Part of a small language model's weights.
Training: a variant of Adam for these matrices, 783M tokens, 5975 steps.
Each number is 128 + 32 x the weight over its row's rms, rounded and kept within 0 to 255. Layers, rows and columns count from 0. Numbers have three digits each. The size before them is the row's rms in percent of the matrix's.

# down: layer 6 MLP down (transposed), 1344x512, rms 0.0427, rows 22-28, columns 384-511
# gate: layer 6 MLP gate, 1344x512, rms 0.0427, rows 23-29, columns 384-511
# up: layer 6 MLP up, 1344x512, rms 0.0427, rows 23-29, columns 384-511
down22 103:034069153201094157136149121138148160141136086179146174101161090078173140110129122149177116118147083145042213188124181147147140161136083164114148111150124132109188103126083125106171077138154172082100105138099133123128136069105122125081119123085115113114109115116116160071097142163081092220123117185100184190137166133103156136160122105097101085097210147185095122129110146127141139155135
gate23 104:178044093120114111114159088059156101137113144111151136118139106177111126162071181168137188124118151184167156102164161099142148205108078159174094084114126135138116156157064134151105131084122152133122121144097153113132200142134089126108134138104106201058083161151145093113194073106208162131066156122109100166108153083145130136107138108113121133156063118148152106166122128133177142129086
up23 103:107122136097164092057137062102092088113153160092119163107166165074085121114166134112053152145135112109092098119146115119044201116144090133131102198105155115117112103147197101100106126128112083086094177108086116192141148081157147169114129140144116088148082105125124122159146154133177114106144103143131129051128159144170103156154138134105165141184105139128174250126136141096087142100142
down23 101:144154112142110062169192120187146098112153156148115156101134137125101120126180161141117159146154161120110145129095170073128121110115119131152122158109131144155101142097181130158156158130132124139153165130121099140092133139077131167101142168112161117109093151187139162044162061179148185150130160103114134182141129114137141086109062129138178110176050124179152187107121085136161165070082
gate24 098:132125080133171102113175176116175122156137144141147128084164136117131110112109136114163141084152152094098100112130150151127160120157175159111127101148095166088118142124154111189160147144142126134110112141118139198205176110141120121121075159141183098072120182151088090144095122083114092161190093155140133106176139136135114167145065125128175094144135126104153092207174169148146097148092
up24 101:123150137113183173142123111176129145095147150100097107124090124147150088178085104084136148108154106152124101099152169118125131113128118070096195077126072102182068166227106117067104149255110132103110105138170092120163121153153134116110164123146124161143118135078128128134158104099151139172104113174105110112142164100090098144106143118077102144123173091136109177122124100186098106084160
down24 103:118131145149072059080173097151122082080169156104133132118109168183181175146084145065087180112159166155130165115143131124121175113123143171127102146121108132155133118129133077197127140153057060119102138136189083124167133101062161144136179111124123128100117131121089075053138061163145138142080119177173103169127072167074184202107119119052105132118196133137122129174096154162136130097196
gate25 093:175128107175126129060196141127125155133114158124107142146132083057142177074112138161140167104150116119170150092157171128145139157105106071128144096072145082124190080158126121129112117139162111112123089080083116071150132140092121151158139083124063110135115094166141155087073080136052063129097139160130093151109143100114092096117115135153083148128090056141151093132156124119104120143166
up25 097:205129087105093172135134169110110097078130152121094175124142139091120168134127119171216093152201150147024132119158097146080125143129171120162111119182133118079148117131081109158150098145117135131101177166132104135118121115141120164095125155095053137172116185139108176104175103148119131136142101216148111126102126108097115158071119070088140112131120154088140113125182119106132087093122
down25 097:142142138138100116153197108132165149147110125226152094128127127071120149114122096101154160066176077100149189089166124156143125080063087131080162154142162172123186120114143151154115119116133131097057118062091126117117118150102183169088128086121122178146130023160108078140093142120104063094112099120132139147154167106112145079099168126142126177135077079158167141173153154110104093122080
gate26 102:112114131120084113140167116102116115133107158157110093106134114122183074141154110135133138120122176122120131163168129098066122115116096136123125076152105133065098156104129165139090202148118135217110060097149109157131167180166128166094047116115114109104175148107156117122122128065141179127157143151160211117172105132116151102113090173174101086160085090169118191084136120108123125129094
up26 102:094092188145127148147176117113134117145107122131150120093157171121126101119068136090124122134098120121102147122132133095121106161189123120137174159152067109109111143140184178152066158099158111191096183129149150145074120158103083128110116149086122133093148068115085148043150143061111154099079143148140147129172077103109148143137139137154169155147159095142126120150150163101118207121086
down26 099:118082138137100131093114106101159142110099177134173123149152153154132055060187149115095138150117098091110136109141059156129160075156109129173093162142099119155174134096178107173145121102101112100144169092110154132103083132109147134078147127100122178132061074133138165107131207146132110139155092127098088094118121111095107119153142062162105215151156135126115196103168116089140159147126
gate27 105:120175091141098123085081155139104120112125154107091143130156131121143170095128092115033095097082122145149117091107093120117118103165135201075122091124116085118119134097117106140135099150140087162082165124146102117176146134069137090206114167092130113133110144162114184197153123110196145156184154153144136117159137105096080104136084119129127129138091173169106127106135120132096130147138
up27 097:157098114088105106118091075154142144115146144122148103155117086198140097170130113148104162126125107183069102156148111108174081128125109046106075151164112141134099113097088100103158107109099106108173143165137161150060155118181136115073105125164055138141126101114128125140068131100092087100148125139189186128040137099164175127145171143114108089145141127046172151124160140082120086162117
down27 092:121177070153093180127086191139182154148165152138116154148127106138148127170133114140088075067117084096119087076165157173094119056116084160093147033139171077151177141061123168103181149153180063132095112121156152091172154104102101137092158131132181091085128150187088115149113128108110140108146126096100114111081153113117103133117140128129120128169127125122105122154148095126115176182118
gate28 099:151164174064158113156143162118144120104202187157118099122111072118127154110100143170071094133131114102151173101095123083129106076195116215136083077154082120116117140111101082173115088106127117087115158142165140185110136110114123117101159075109096194125064112111130117115149095113112095169093139070137121105198163156144082163128118083146146156158129157095165127145123155127113099102127
up28 097:149078140104118134095154150121155150148142143110135123105122130137174123145116109137139156064116134071121147065122109140108170152070087085172119115100112138092141117173191098123196161102115152117074152173134085112136074129059110111110111097156156160082150140149141114130124129139135119079144168127118093134102189080065159184148173172073120154123157095145152135105094118198148087131119
down28 099:144153109042095179193132116169141118122131166133105174135150093084106123120103135153098153210132140117119111059128101096135154173163123095115104123172120181108169100128142040144140134138203078128157088109120104148156133118153115197114106113189105136115114123134132102133136162114145121160160077147157082096064086149147102137100166073152128119097170098092074134108099184180177092118141
gate29 097:133113148139061130171165110088208085130140111123163140161110120098155118135141108061105119097071154102049079125171114109095109159098090131147134125124090081115116101166121112054144071132131138179106146121067180092094121217141100166127176118139121159176126094133141049177085117129109175169120119117095184090149146109190131084112169110136186117190121154111123138174159120122128126099105
up29 106:151124105137169172195172138154099186093146115092126163154109127152108125151135136136084111146118105114177116172141162158091094108122136161173060194118139102132149148155085142153102156147197209137172117050091152087144158145092106123175116128103133118144143106124099113171153179099150132164131159142140168160137180118190164091134154133174107122114116129090211105136155102121102154108135